From a checkpoint of a small transformer trained on Wikipedia: MLP 1152 tanh GELU, biases.
Each number is 128 + 32 x the weight over its row's rms, rounded and kept within 0 to 255. Layers, rows and columns count from 0. Numbers have three digits each. The size before them is the row's rms in percent of the matrix's.

# up: layer 2 MLP up, 1152x192, rms 0.0482, rows 252-287, columns 0-191
# down: layer 2 MLP down (transposed), 1152x192, rms 0.0482, rows 252-287, columns 0-191
up252 108:112148145143156128141174102152104111198121115165141125122171146206128139146101169135168148138112147121126051116120092104131145113082116115147173150163077112117105112122085150104091103121209087157108102159071118168115067130120103096165137149146130093044099151101096073101115166147164138098116164203065176114078111105122157106127191133112167146160120176123092069171143159115067106101112134102172162185103105182152146197127077138108126131131127160127115153111117103102161118140088131101194133164069139122119085163144102145114126070186122130168174132123134094194131079133095137163
down252 105:095152151094142125117146098146081156124116093106073119155146085147093102161108141132084169105082054138120121204140121153125179145184180106145136117146157099136152099041143109140097140147160120127090090117101125128106195173137090184154164061108118099114106160084129150123066156079119161087141133237144077083087123127120157111132110069156155162152153130153116100172133159124184088128137179083079150075100171062099121131159120173116145138120144160108150110052172132111109130125165146089099082184104131168108129134124151109121134101094128085133140071111135095168098098090118136100
up253 096:177160127108109070062107156162130159128052131125146113136101133151096211133086184149163031141139065097141100136121101073089126140152172117140125132163151136134176109111130133110162109174177091108111122074118136082166127081147133108106108181132135098130178143107151137089154130138120144174100145131187145103122142096166115204100142083142109142133087135149158126114156142111128169082185098128100093126100103148198169091108164131127151133131179102175170101152141139127131142129107167109072146121125054118106086149179066142134158072191129128114166129094105066105062146090115072133
down253 096:099129157140159164136145148158154129137108109126098159140131158110235111111123108113139101119126092134197141075122118060107144153139154091098150125082137167126084164133073085136134130092101183142162147160130149189181098139131117110146187102107195147127144180126184141132144115126122171110147097189097109107069134138150082105164172195095124153175131151111099090154086078108147107161102169078131129139154129109140094093142106059129144195103129106132183144151156137118172126086125141163140216085069101096139115109125155090122111201116150093105123105119101156123212149111059096133
up254 103:116056118120134145153115161140138158163150170161128124124179093049093082155159129122096152144118124137135072148095141114129136092162199153213157130091152172114100151083148129152107152153107146137117136182113150132123133104130204109155140157133090102172101101145172101133067171168091147109112173184163175120115107123120158155053157049129075124145113141107079143101115149141101109158112164114116152130127109139097139161163138101157072080094108142142123198111187134151029138024112160147119130172119073123158151134116108167116115128149155076117129123147153117140072112104101158180
down254 098:117159120145100106188111167104120165143112166154101156179109177113131198093112117131122131123098182148128147103072084145134137094143022107070134102128125116117172110160114138120167126109187162126177172104158132200096169148087113112094155117139184173130137113067116123124113135059112101110124128152112128139116124160106132181146161184148137094134161136151099129155175146152075164168071119172124096084138242110151119086163124141109087124156176088167161152141087145168134108138083093099131132091173135064099104111137188100170132144126120161092079143168102057103136132110152128100
up255 105:104152146182099109153118135110133129112102106113126113053189140153097100127166129155124111116143110095175094110141074165126103093125125115125167108119180172092163135110082154121146125076163072071105104141063130116115090176160091101128096170102155190102138073194112153139094140163130167085097104125111103142075154129130149115138108095149192122106091112111129170098105121130145098116129055140150150112132133065096114117120085108125136178146152100154165141085109138100125159170253216124142108118128048161140121061060159095110130125161081109109102083170096097112118152121151101096
down255 103:162149153070117093120130128147144141089191167113144164140119098120094134111142113132178172067146143151151093197094145097148079083141110118134144093137135146150145107149145161152146123046194081071134145080123138134149145082137093111172134111057157100150075111082126124124163089141125081064102098129131128116091174154126127120130091091124142163081127198145121076123123156110113126103100124098099117168085107103113132074176143128075072112142177128091130104082118092172124182101130047104126130103120118186169124100119118193122062156143121064125126083134184196119178163169099144113
up256 097:100147121152099116155141167085148178156182109095092123138149134074143073135111126108143143143068141051100123160114124147108136125157092131122134128085096072152130084093152129082067148152141175150163160125187145138127091088131096116141160124104101132095093175083152121113171144125130163119148055112126128161177133125103112153064135127154048099153164112121099087157165163101158091090134084144076101123103057118159152140105137165139210082091145118178127120130122143138080126172166127121110179145160093085125095075144103113121184020118154109084175136066105076084140143137154161124
down256 093:090100152122114092149201131149151100158081140143068134090130123158095144163094116153167160159123100196164135147155129131136135146167107136086110110121107164120126128118094038123191131071100202115138076105138115150131135074107130142193184117156141126126109220143120137157130075111128142078135174115109172099116134101178162122123165145084124146107133176135151156097123080120140092167082117160116186102152141115107130116123145127151096114122149123088119132087118031142120136167179128114106131087115106135134088182081107085194078090146197117084159119159101098103115192057119085163
up257 103:089130178117150117125163204137150104136147138134092120145074109046164086122135099185110168048120148116085093112093074105157150083131132109101110159079085143121060161159129146105137141169144121153082137113169084168093098146137156213087141148120172093172149122102135109139141132170125067151136096197088117108123106173096124115163082145160162124150114077063122184151121113116142105159147217094075171141126137128109075114132151090162087108060109147118070097101067172118162133112149153144085122120127167125104102127185165146086133116110165118133125159155110107134125085115176122152
down257 101:146194101117155078145162038125132083124134099117119166148115151136169145108116192113136134172163101124145120105112165155118090145153143087132106199140172155145090189067168116102126147149084128136039111163175149127087164133125138131128173123110138116133099096182151205121112097174137128119152150100136119098092134121084091193152056126132074118127103096126127181121242174138158134118133133112098145184156134203095128119097150169142161170131204102108140081104101093136154135105142135139132164131167104153140131143131139121168128072072176114161139123102075130150164154182132121153
up258 102:160099090168151188119090123195155124127121123038083172072127129139106180075148081090095109118175114133083141162185124090094159106169115050090124097164062058061112171076111167114148077083084118073098174138107147134145111067070133144110092086113071106100133104112083110133115150099093122165150130146140098090162129141115113144109116141135146116076107156183176075137125098165129156163171123154078089136088146106121110143169118090146150126202102071135104128153151168109128138119120109127092101128108116069128110123157164088121103122145126079128124092154134115147121152157119184142
down258 097:144116178118101113104138103140118129127103144195134175163086109178175161149134100097108137080161170094136105120068093130124094140103156169081148123108136179132126102152129072082077113123126121093164076134104140082142139147148198133057113110123144125106112157186109080027104182086113094079117117181085172138097140167116146159199086130115141173121116083133115091073173136210124134130125134159094082139129152145162118129207142167165117134160099170140152135150134101138093153130097054101123177120108154161156133123077078130118117148135089104102125120109156098097086122063178102104
up259 118:130073094125104135126148112177134108087093165126130113108073089179156142131130113112145179156121123149090099029106182120155083136147173160149156124143131062117142123132115061061166180151163117144090110175141150120134136083093122106113132107066151169144122131133132080155110102178114081145135131086101151120170123181119108159097137138141120143128127052100088126123158134128081206135131150181172092119158053176192144132110155192112147158187087116136136140138089068191136073105069076109120130185096115131132093107131136130127155185143139104112140123065151142110081136161135093169
down259 108:117162129098081087116144123112119151175152105167120113122112092101137107103166148096102152208111089161110116064128164110159199159218111131140104145153185147111165169110123163227157163068140129121135132183119160125149154136132148108085140113151145114105107139159110138180126151134114105141098123092101218129102122090142111170125189195109102174109079119128103109072186082097118206158156108097096116113103088086178166131112142168106090107133095138095123142099170147164106121122152193077143187096159133138098152108111080115099164164126165136154090156108150147125110162102068105113
up260 098:132175127115089150166178151192152124109100122106090179184148160134077112107092121115127158082127086139117111125167101129160097162099106158129174077163133132076082138138106105117124168158221087139087115132140140121094063110173132107149124170114089137152117117160109120179189130071111120089140161181158167102125133115100126118123163131113129166148083170130082082147092159153145105098122114105134159157117166079130104081122171149157099063151103136113170160153223174076187116086102124084087097193158109159172137104087155145107141140170131138194100145150114172105135196163102156138
down260 107:098152154131089135143096118151153137133165127070152127133150134100082126133122096128124159141116136101134118122175116126103098135154169145127117102209106116124078089168178092167163111083213082196135101169052102126099066154081067111130102118046143128107145104129099181129150149082084125119089154113084135149113086099083126166142150125140164187102122181102048127154104144114130122121121115124118106151147144113097100106133138107066143123154073097183180127144106105099131088151154165095132098163150119156155087079202103121107094138113147116141130146173134124070186173183190201154
up261 097:142150124152172180099083139115140112167149071079167115137153080116147098108068130195087175110114111163169147171129110143119151142085130158069132175078091183148155147110145164141124077134092165091159155161119114187132093113151086148144139111072137126074108121124075163075078161145128142105161088115051155135160119137144136136126131170148108130105066065129149192092097107148206124144122128179182152165171115145110169137182129111109100124120074091175091147140118112159134081122124169102144135048112159160144146100171142126046111075185137117111150127120141115085154113146118104167
down261 097:122175109172091090148150117134128114136074158138170146124178208095129096147149168140131094177106108139064100150085149107162135128147121152169118148169113160133079082156141132121128161101105126149158101166122142094121155122085094107135089161120110129108069057135141155072115142181135177171141170082155146205090142068192154150093176167123097180150124136079088153093145093117106156104125087105162107123160167076147110111228121161091087132120143111120137126092138182108071119138129133120158066128144110114079107162146133149154127158121103084123106082207112116111068109136094201147
up262 109:124092171178089097090109166137201063115096180129144112094135089060144110099145142156190100128124071096139132178156097152101096147169114135180114145111157105145154092108139137135154174115152082088147140178074122083126177145116093133095113160138098128111098075149117117159055143156076140168086127130092118105126139192138155120182099127121151102111127177113137124110115115155160121139200132166113088155152120147137125146161155081101106097068162075121131064091178228141203102094193144104109122173139092103118186119140138148072127102120165174101152134105137137116179136144149121113
down262 103:102132170137135081201116039177126083174120127154098129103190145077145137087146124083143155133120106159091177169156109125120111141128139104102127136131123140152143087170078167170124162137130206146123077149158172164157102076127159108107197127151144175145144085176148160086211110124137111118132140084116115114147160120129183163144120083107121157143122144104060100096120121113108218089131086178159153198113091137137140118145110140072093121125161093185144074124168166127175116121097108112149126128085141121116140132197115093081097181158082181135159171080138113170126115148102126114
up263 094:085142140105099142155112082153095185111152110114138144076161133103132122140126104119107111161071153137182147153190117178140140182122168164133129108093145121125185133133138155145105124183136165085099140073129149146101086126143111147164131043128215148105077093128129168061067133109117122092111075134122098155192153131110072159101100082133177115171172090115116135144124136155130123084149104112091162115107155129121159119155114135139132125143117144142120021145148133084108111097078157078101084078114132117178114180145139137126228040069112136156150100118075083141151123148158099113
down263 103:174112128131142155089115089110141209143088126176169157088127145104174051163130165106149123082098131073084194112150156165103102138117183162084181144106137097155172127131088153170187102112115151135118100125118085140072173131121176122107074155142149096135150089126095134064123108169116133167093162143147128107113163151098140145120159162124091108100121128114140100126071137091139169112097118165159119216127057138149139100139163092148175172133088113204136068130117138120074132095099066156136135175140119128127152114143142128150093132127054161064204143108077138170105164151131104098
up264 096:140137073113125084058147100148104104100161152154111092158113136117025112097113150042097172126146153104139066105116088130126174105172078104145109137145130121102127121142125089136117175177178084151089078149130146137109155138090187112128114087091159129077125155103133105120110147095060150121109108131081138097111125179122111190050200113159128179097089109141089125117153121138153150081116111047120130194139156139121152099122109114160188116162090119083171125147154162082140101136057150121162105138165133151104074119120077088128111142089108128093120187137099095095075130130158119168
down264 102:127131127140140098158097081156181138151077120154082118129126122168172125130069099140086103116161111122145152128182151090163124117214081138099127122121104128100109104036102180177089122115085102103120078108108136138144099126089084167196081174158086114105151134176160115097095138114171090129137161111074155169087126110070151118106130154149162070131144200128128150106148156164148073145135106181167164074121113070136099106125156072134115144153220132158089126134150050148122157128121138101096123135142133164109083184062126122100129154145134170154131109098078187110125128110104180152
up265 098:143079051115160157133124139064117147155193192148148077133185109122087158110110124127105118158130128084176140155102179088130161135189073126133147195080118087125119162126134081134088189138164166134125135122077134125120116082154090138111087163122120175121149109066108129105132145113117081124143106110151135121122026096058148116083077129063128100143175115089145164117151109108148125192111132053108162090119160128126131157124109071136145075124100101126124101198107093137149063085112153120115121152155149141099140122082124115186145112099092127144094146129144089160167119044097140159
down265 097:124123085118141105090079084165111148095156153135108167174193114166123142150108125084102143091169084140112099107050122104113098126152112123133095115121097117137123122108116163137079122138108107145126122138169131105156151099126127121152140129069181064148181111153153044086180106151122078167105111126165155180100126084163141156112073101098107116097107161078085121150052131186100074134152177086074137164176084077144169117130151168140082138088179158161082152158142183138131122185153121113104142157099121124138111076130106133102182164145098111085156133168212104097080147191117104160
up266 093:107120114102156121143107122166143092111112129112132132191129123156081133127176144129128100123158149165100094157114155126118159134081166124136141191171092149103130102112051125127060165066155121149125099117084138128126146107122180111104138119170110136107154112126158130179126121120132164168110092121144127101152168001137035169106122136144130144128092129127147091189148141191114129125115127183049065132125114083126124171175096150204151154147153124135167166129165181180087112181135213137127067132084119131191179123139144117084146080144108089121113139125178098118149108119063153122
down266 093:181133144124178094105143045087075142129137098120129133069152069196123119214110170120100129135149122118093177132150120135120115182194112092106131110133127135123134191131133111097162151181130098137081093136160119140188160184161163146110150110117204131165134129142137140129125117099130145095178131132142113125109147191090127117172169049120164124146126117126118116079152149138118122109073147153125158092125104166130151128110181105092048160145102120133079142172093126134154117132091111155134177077162148097180186120172115120147150178170155155140135122162111194153063190116111043106
up267 087:103095125119083129179020153157120094151084153193133166135172156126098149158123142062156131170115125129103163151059159149142120105129102152167175131127119150098138069115143080141123123116137112153105123139147102076129165080134179102086091158158168172119111117125121167148169131156125112104118111132182081153125122131148151065133128124132132155094112137111116096136096086128139089087168072106153043125088106136123174144148169139187084117113088155121075112158112221091099125082135122071108140100166164179104161139102153205136138123106072144133156097173171114169143167085181084115
down267 089:120130085131193163119217133169126175076169074108141141179113168092127106117134133155129151069141137093172084094163155164104127162120114101136087137134181201128089191132168154130130181148155132140187106084083102205153109193100078081095169164135154094152138164111159070104107111097088165126113135131117181130142107054136130164148182128141129086152160125127138161096136146105084135154099177113112103139131140135146108101107109145129111124106188102121167130127149086102172136093121118221199081101143131125117086157117115123115097123124165066091110132165169139087111139152076127153
up268 111:123089109151163104114138081109137124152109145079108135125058146158169193177170155109168163153154132157107106126081193170150149106106148135122158077147119174107090109129159097067110163065122072057197095157093152080147088116123111188179180090120092096095075179097157132169109202116148109111152129173076160157100114100146132128108147131141142124158161154118146125126115116144160137124142115126127107152085150069085096163129139118155163133060142175176156158165133054076100157108180121109132090069127151125114091102175130163080125108131133121142101163063093163104171141121136155149
down268 100:161108091133105180138122076194182134192138175186108155149187199078090152095157118056123157142100098112117119152101147132118159051160131145138132090128123160196141195174136121113135166164151146127139095167080134141128174200097150124153144165125127090110104115194127116165155107171087116173113126153084129113124168141165100204125101100120119139067159172103090159126143145123140102107169134126140078104163115142133047184147154117205107120113113177094099151056137124117160105158122144117127111115068153150087088178149094164131096132132104119097115145157123093163122148162126156139
up269 098:090115146178136137111173154141106154107178082153092134161128114150134123122165117108161134095132130110099144131189072095110132077097127157108058104142139181162145153054150155140209107154142155183103126109117141049111087122176119099140148087127172141124080150132100176136131128072174127099130097100126112180082105113144088091155103068126077168111125150080140079191134099092146085112137118109126139165114146108132085137094084042076092164146110113146122107137087184125097186131101069102143131131138105155097133137058145177121217159176081130140101148087114128117113123112121102179
down269 106:164146185123099138115139147208143154172114131133136138119215105162109161130152121160138100112114171131082023136120111121131066078108117116185146056178126137121127095141131123080151118144112104101143068148147129102101101162086138128181139168169129098159143162139097119130179160145055120133132164194130104150137136064154124113210139114109139162147156091105164110135065160116165094160179079096145117163091102133175175111088119083145136152131181090089085095128169130156186104125086138158087091083159105127154131129084182198113114111105143141160150136154099149149137082131144119102
up270 096:150144076115094126181144075152149141085085109201158149126038128159102105119089166124161111133080118156098121165125100168138108160115190070180147152148164148081156102057136121136178116113092201171111151122122137109117094125092090079142148126180135122140075148096134110137115172160173084141072140136117132140106082118109082150149130096174085089169168154135111112122108139075167136134112147179133078107095129097176170099086154166079124128102111139123202128114123078156126126090097115133169147083082099165136136046101184153153090119061125131101124152126079120177103134135140153090
down270 102:174174103165146130171189141126084103184071074072155118151081135173072125105126162076145148125123116166141122118083135161139146136160183073142186175085152129100107137083159099051148110118144096174139168141095114109080164128132139167149144152142134103135143181188120125100137163129111103127140123125135141104143125133131121079128134122113156057116136120171117227140135162091101208102116128075097145087151126154151105214090141124151110074112097157198154097160099143077123135123131111116175169071134059113106138112101165095178157162106144161172158104151145139157147138077116104121
up271 109:148124126150157112133132123130096137097113151102148126144121193136123122133136130079131111160202133110149178216167118075089161043128102121133103123124165131128077122125151151129141103152171141118153065164168107123105078188093103123082137103088125147149118113131139092099094142159145095110122178081107102207139155158155109164108141084099119185164110161154114138188082116144117173125097147128140135138166161106066147157170148152141148174109104139130095154163068026124114117149162146141087103086073139151069132093075137132039150159150124130103163124076081120076123162117110206116
down271 107:141084170176153102103104070110117152117124163135172098144146207067114118119115081124092088097152098085181146150151167089143111129149129160115146133156122123177091156144115189120114159133157132084161106146154172140154096183148101112078081026110085146106183138157136095150132129154104106157066097140106160178086150141089139122076164101170144177124114049128140151118107131145134125129164120126137127143149157157129155166189183151106143096146092169116112148139141149094096110112151197093150180128110146100093179037120137076097136120110142122156099174095142181080101106206141126115
up272 107:090075129119136171113178124129178137119098133090108085107076104083138064088081182131130139181149110142088149160155140112138132131088144123100171101078104143100134087117140146156157149111137112120176092098128076083133088116104210165115179140124117107088123126136113109092072167104101067159100115090139108104123104176108059134122087187080109109116114206150116121077108141144114114150112159154135119098200139142139191115158129104198082173143109162139128071165167102206166144137161106136093152141108119073114089094152086132061047078153148100128106134151133102160131141115157100104
down272 108:138117115159124121178155154073157184158054163109154090097118175145129137074189131139123109099155101163163158091146109124167118113073180148137149108107160152097153110056139107135127074130094123100147145092098064063111120117106106124150058097127175136130129184102117120110162158073104045154127134146096209133127109111084096142091157061135138162203116142163137029106149119147123106100186112147110151129161143112124186142179116095103124108126120126115058092131122091131137103163142085101104091165146142144174103122095122126204123104146149127083141154111085145126166132070092108122
up273 101:152126127123159143130083207117131157106183103132120139141148169190103159078094079164128198181114132103143149139103122142074193124136110142170107099147126128038081130103115123148160115130088141105210108136137141111095098141135055130098147144139106096107155145118140140057095085142138112079121148059160117164118075108113066185145156130148046151126091122141119124103105151180141111109089098116105091130152113128099082112155248136097135180093127082136178102140115108113167140165150109134112162136086151137141103103104151119106120132056149098165065101149147121139161158151100127082
down273 107:178046148177089130090113153092111112095188131097091088128106106103125179142159060119113157155041163087130133095166137112115205140173167141145123158233157126124121111114145132181101168131120089117115080159189085154092139148088124106103133191130153129077133133109144072168103169111166124108094142093147131106105101123123090096181189155159083137103151162139140167121163153099184173149113130150137152162094111151124084124119134172146169082105168208102186117120119107150099134205134134071143121130130115070142136106116115108132134127134092105096111122132116097074138165108104148152
up274 088:081150168116136155125133197146150149106175099050130067156103138088073105121137147142098152179144129156115124146111083124119127170150155120119123124111152151139107109097126183105099095099172160135147094149126195103141169169140117082145137183105136084140173164087158129151115134100079139126089158169079094060145098117164125089151113183156114145119102110061142104089036081144172112117115146094125102132117130144078134146061129138101051066150142132165158097135134172157089110155195116130094078127116136060135118103130120081069134103129165136170120182125131123191193109086163155152
down274 084:169131096117120091148073076106091131199093143151075169133132116164077157137167121135177124103070180086120109123159135125093118129143078118132170091111147103199166167129152131170105092091118115106149160108118151128110106087172099117120138115138123132136142138097073129146158085197177138118147092070161143197108180116097101144142135105131140073086176137170099126144238116102117080134178146086159122096183164208146118092127118092121146141141134160115112140135163093136136169169087156152106113140197137160157088130165169202127114166135096091131097097100148120102130104201132088123
up275 097:098117103161076105147128160083121076100076190162102165100114076167171123140102181133099130139160154149063160080158134126144112165170112114081155084152113112112151161095133147156134084168143096088146138080150120154109147116147145147173175080156098118133105159090116126162111156131186103113080147089141146122080150106212109109124109143170150094147089148150071104135161122239190111122175149120161107167103151144151175122093091140152182126118116109091113096080133092098181077129050127132118160112165139168110126072203178094111150113114134118102144143073121147159132176153129105154
down275 095:050103081140178177188146120138141105133130134137148132091154120111128073163140186129150141125139175140126079153148138149138079112132117107129135109122177168091112128105150132162173117192110096136160102055084091116151090110110088123078122110137163156149096177106126085132110126148127115109159106131112156137154115127172064144124167116148128102154159145177094111082101090120059111105065171138122120145073102162106101128188100062131119076142079124142197154104092074077128186164119089145129121067133152151130154167107098133161088131145157192119182074115116070103095107038082111099
up276 100:087184121133114154160159067141131157081143093115103140086107115143153118184101156147164122196073133093104123085127207100146159113096169134094080136158141075143194137128113165062171158141105106124108138055128067138168125075126147133137160104155162172125132154186159129060133140135209104100156140168101141165121115140076142127125106097153137089128075133162114149145146146123160130176135133111128112136166141133138131117087219130190164137147173128110074136124131083187132106076176141063159124089070098137101117162166146197151120135078111141091118142122155108123141192152125110095
down276 100:195203115153141129091155138128113142143151161080088108137063086105104129136163128144151159067098107191140148114140128137146083103103099138117156143097179114121127081124150095167105156051138121146186124162140096125102130169116090142137164144093185112104212149110100183171140106162111139193112192122081140188117201152102133170140140104076130056155109129188091120097152130085134076144104138097161148145110132172156160126178148086117071088138130097130192120145129193136104163150105106105121124168205112153195108162132166124087118141090158139147101116121137122116121063135128136148
up277 105:135074132098119089145155118179142156137167138134121141166133140137114147109155090075146101151122093152102151138100102159115175191110111072172117124105119139115114117102130093130142099120163135095197135129151089164178123032106132094101144115144085114083120087139178131187155153111146128162126104118115133094169135207160092065103090168101081070081060150114121150134142077069105165104156140174118181239088139132087160132101115188144101094099091051103107195137105123181120115141137160159102114106122102131144134134118112110137187183166122165156169174147096132109146134149136092117
down277 101:148142077105146116159153140163101150107194162090106138135131117097108085101130129121141122116136180193108137103160167184136119115136096081109169107132090073160156096137165068085161114099171072138153158096182115127104090143139126134143162153125068127164121174066151089090073141141147148138116124125141087113133161077157198108139145158125146064144137185159093153138175157113097054150161142103088165167105188110165127127095113111138052095098127078136176084127216124155155194161115117096150159172118093094156111110199177153130130095141099176106127120148138162146160118121104079120
up278 097:126145138113129197206110103167104128184149217188150114165142136179123121110127095094162101123143099123082085094106061120063130088149105105123157127118160119094163168154130165154094134148156102177145115114082141153096132100153139132135150169169150149114170122107107134171139100128126116140150134116083121181113167096158077145134181155163132162077137099146046153170084140088121163147151134166127149111125145121127149153193123061154099147129152091137136157148097120117070185089158125117055161123125163140091088138106149138095203081127112097147096103162168096017142123143110083128
down278 094:141154139100149077155137091087129139186114120130111121167137064161118140178157106091156205146170142204131093121130139086143168105149141085160137165059149132079077149139130140041106108102100165091140173154120124117154081117137150129155150163085135123103188170144143102091084075164146121070144107187132115123135128143151161172125125126150111163118132105129094126105194124089094058178171082109127079135127153081094113137114162121164141172137153156109058134097160118087170100094154153102137160100129191158152159056099164162140171177195133107153146139067133129114120166117117168131
up279 092:102135132174073152131149189154159085084114134084096157116123162127176124141153101095217089133107110143089145136143079138090166155092130097127135102099077124131131098145168174134102135160087123134137158134156133107117105093142108159154129193204096109125099143062128082060144116115097129063085130124109125176136144081073108173110167131156172135134118176082065160107154155052094099073099145083065158161135121116136132103196117146152229121160162070122158147145179107075140169137128134118096106099104131147125095105158127153160147106139097134183085133110126086134130111144141084160
down279 097:090175100109200134117130143091085164144109113138141144101165106127112111126080147166014157119121112082133135156163219116085141108189146180159139180131160178174099141102103108083176169099148122105122108114142128167134145170148189073172169103071135134079228180133164145085121114111101090157148099160092134101092146120147127097108093137121127139122158058157167126143143107185185159135113111148172141152142112158101114136094169164131090141091137163068097111107110108154123095129161120134133180094115161107102101146067125106141128173096134097101133153125084163146113172153123187119
up280 098:095074113136129129167048093095100130060163132155149171157138160152125176126118111143117120145102136079101148128113159068151191156079207148161110129194105149135127107128099068120081178157134073083129105130157181096117158082139135091148122176143124192094114167112070104118099178117117125151078141147129106122156145082116106076129099162103130084144161050113146140078156123105182143148119179147149081129112147110132094079175114116182136174178117107142125093185097113136151189072093172095139088084127154076159178107139104156091141123130099149110099146111141112087163147106148086111
down280 094:143153088146045164129167137103095106138155142103148083126105118129069099181188191110126126109050138177100114126086135162149153070130090116138159099094148099083109130111128145112202139100125100132090143115131126124166142135136093131116078095117096114155073111109134149115172106134101159096101154105072159101098146157161156107157078109174119143113160173116127122121110091067114130106140140100107175110185098169128148195142102113119075149103129193134088104070081166116068084149190144138193144161115075127138142136085117130129125120046144062098137070123175072162078114146090105135
up281 099:140136143096156146129143151146100121138192170141069141195190113065066109088129154094138111135118116143136191099145121086109113101141159077200181088065128066133157104133155093172194143145140162167090125179138112133122056107148146077081117110157171152086118123137183100108134109144160154113116100108151134111099125163134132143127085116134099166133099139168080111071163172094162085109153125119124137123123116145122148115143133104140202197139155068118194152103162141070087148126063188126172149081190130177145106128121137154138139127113134117136205141152079101185149132096131132139
down281 095:124117105146097117152101155123111145133074156100128093120124136154174119167097136184157149150161105145133160162169125132135149122133091134127085154151143168069103152075114085188110181114130047124170109091124122149167160187121104178125151151189102118131085089129088097170085175133093132127158132158144131125180094128094099165107167134103135082188146088177140143132139133128162124171157117118130100135117090144158155157151066088137132054170109119101146137143083180160133176093063077135130040153118141146110166125142122126146154127109106148079018158089151089046091167115143173101
up282 102:102137158120112149138213211124091138098122130120147099126091163169092132156126080101145111154216172128138118127074114080116129151133092138126117149085149099097126093153162104134116140193109113116089137133110117110137123160133131167119111160135200212129088133113131130157166213120097118120105083152190067175138157143149124126158077160151127166171136186050131148124068104110159154195153107188058132128143132148147123111048114157118120118173123172080079132103087145153123115125126137141111142081109113138179100152102096135125091115129176125145078086176108165176151157130129122189
down282 107:157105118104166135143153208107111116114195184118156144144110154136164163121114126140129091088113131154140144170060145160115188114130131128089100113121087121112086128135113112118130163154141077060042122113124164116106089078149154176200178072173132181123100133149131130165183177167140153035156153141197103140114138068104074153157108110125135148100116194078144180125118093091127082175129103166116146129150141153110144062153084154119149149195140219100107128128115165108170158148115131067126110077139115133146126080121156170110094154117128152124102146150113132081129131141105155122
up283 096:132084118093128139152183130152169158114136155154099086180140069144159147164121140134090082160108166137096163104157164110117112113125080167137124124113103148098131098104110172089119073196203191174175117121086122145092115144094162086163137124128121135117081159129178124196126145175165147095141140134083073147184126118134175153142106062147131062157110185159037102128118146069133126112114160185176105093112118101092140118122124058137136163171081135138107150151136072121120148143129146155066096123132097132104098121144169129153105118188126116164180049135058156094109100111155140116
down283 097:119069122147189095129122110159128148136157140135095151081153134111179180108160119184138151154153134123141149135142160021143157164149153102184104142118089102103126162125126117105082188123136161108141112083182120151134105136154098167093121041134064050134143089104145148088152106149123149182111186064179207198121122147141129120160168167110128163114097143145148157132110109155097099162193107179170150129109161118097082156197165133118112110100185115146103130148082129146106117136138120069145149144113170178193149140119146106129123121146096141046087151158150105109122086104131111151
up284 094:150143143163135069069160140119117150228063131131160129151126145116152085095211144126131165122120167095085122174187103102155148096154166133120130123159092156194041135140170101137152176170135190127122118140105170159129101173156173074136125163073113122111071124176114149151155136152121095152100116146143138179100131137140128081127071107116166179106083146108094163150122094159192152143173094161102124111178107081145080128153161126113140113197108124144088109115092128132118081143106177090147120121156131107117153140131078100117163155137110177126160082147160100173078123169070100176
down284 096:167134133140115159131119142116141138114146101128107172111107150092150184183072161131142119172149127185187122090094112151189140202097071111078111139095164168102165092143102132131134094147104091118142154065099083121150129115089074177158194191131174133138147149077196131136092101124182155105193153136128119158165140133119178146131144172194183079176172050172165157125090143091082087113118167129128124158085104187109190095125132162188124139115082111126193109137142109105098106127152149126143129146101135134135131155121161128119126136119149120133085130109141180050148128104172161099
up285 109:187177080098138090137112096161137138134119123145121097146094126157115126118085121178122102135157124122145091064115175146151151143122110081135104124132171146116164140164122107129170124140080146151115169125106115184193107132096170092096065113105122195115125187090154048118098117134113134103173151173160141093173091131072129131136114079053133171129125153160110059124155129143130063158155143151115090089120098100124145084153141117173137078113068152094140054180107121209134158199168083109116075112086168089110146108123144146103155200089079080142116095175130131120106134090107131111
down285 107:154137084134143096174124094132190087112130143083128101117121129118158125103117145127148153119134128070106158170135066092074102094097150099094176133119096090111125194133100130063121055135093153146136117159123127119096111151146168124139136134167110172125088174157148108108146171073068073128132187166126105124173170186155107131124093057092118083144074184221076133136159063165101077088150129101117152091121153108126093168125163144104114097130094172142167085183085174140148083141133097160124192145097168089099132124131157158115145201122151127173115116122138082082126110117095122096
up286 090:101090123126191108080039105149154143123161132078186109127158109103093140081121117122100179128113117108119074109149106078151095116117157103097130132089166087032138126087089122197123104148141148159100111083054124109142155087091181112129128130092118102131143147060111079166137134125086128142134087118138134136138114134117070088067186136111117110127205099131112092136120092165146083079194154156172164141137166144139144111163156122136080100141106141175121096152155103112123096109091076103138175165092168054146125187128119148138145097163083098105123171132109128182168164110179163160
down286 088:126166096118141123139105086109119116062098082096110169153051082139138112127157148147101128126118147133155140116093128231081129105095095164126154074150068115105132097076114102076149140169073145110123095114195082123086133127054094134107173064133108127067109140128179160101109134140111143126146116126137139108099118063065176189152122084103117142110113129164113147133117078052064157149151185087064094124184159100165103110104172157128139134124162114133126133127083177133145153148121107156123107097122120159103123067145069135110111080085136123118147144110152131191124091178079090108
up287 095:132175107120133209131146094139099118126184173111091104112155116106084140102146151127205112184118139160153185115080166122142088111181148131124129171202091114157160144137115167164203146115133140117108139107170114126123156146139157083125114104153163115200116047158108088158122126107174124144220134093134150081073120110132136104131179109148096125126146123124145096149151102151143164157100117189066069109076102075086211131140161104105093119154132118155166113119143158066151138164113207136144119096103107109159126122104144177087118085067129095145107111130161134190141093177120125116
down287 104:137134147109157137154056132123098105090098150096126131154096132162075111093173124152132048128114149152120146071183097097101064101132176150123131215147142142174134139162160107061114151135151074148122149121103122108085145126132176113134125142117149109099130095148197108123067176088118164107145108112149094106056132136106147156104173132113122097126074135148130093151078138141190138212148060151098146154109169157162157147097126141092059150200139090127073091152143179109179088097108169149162107163112097149150146129115179135149132159108170132140159120129136160181138124223127132110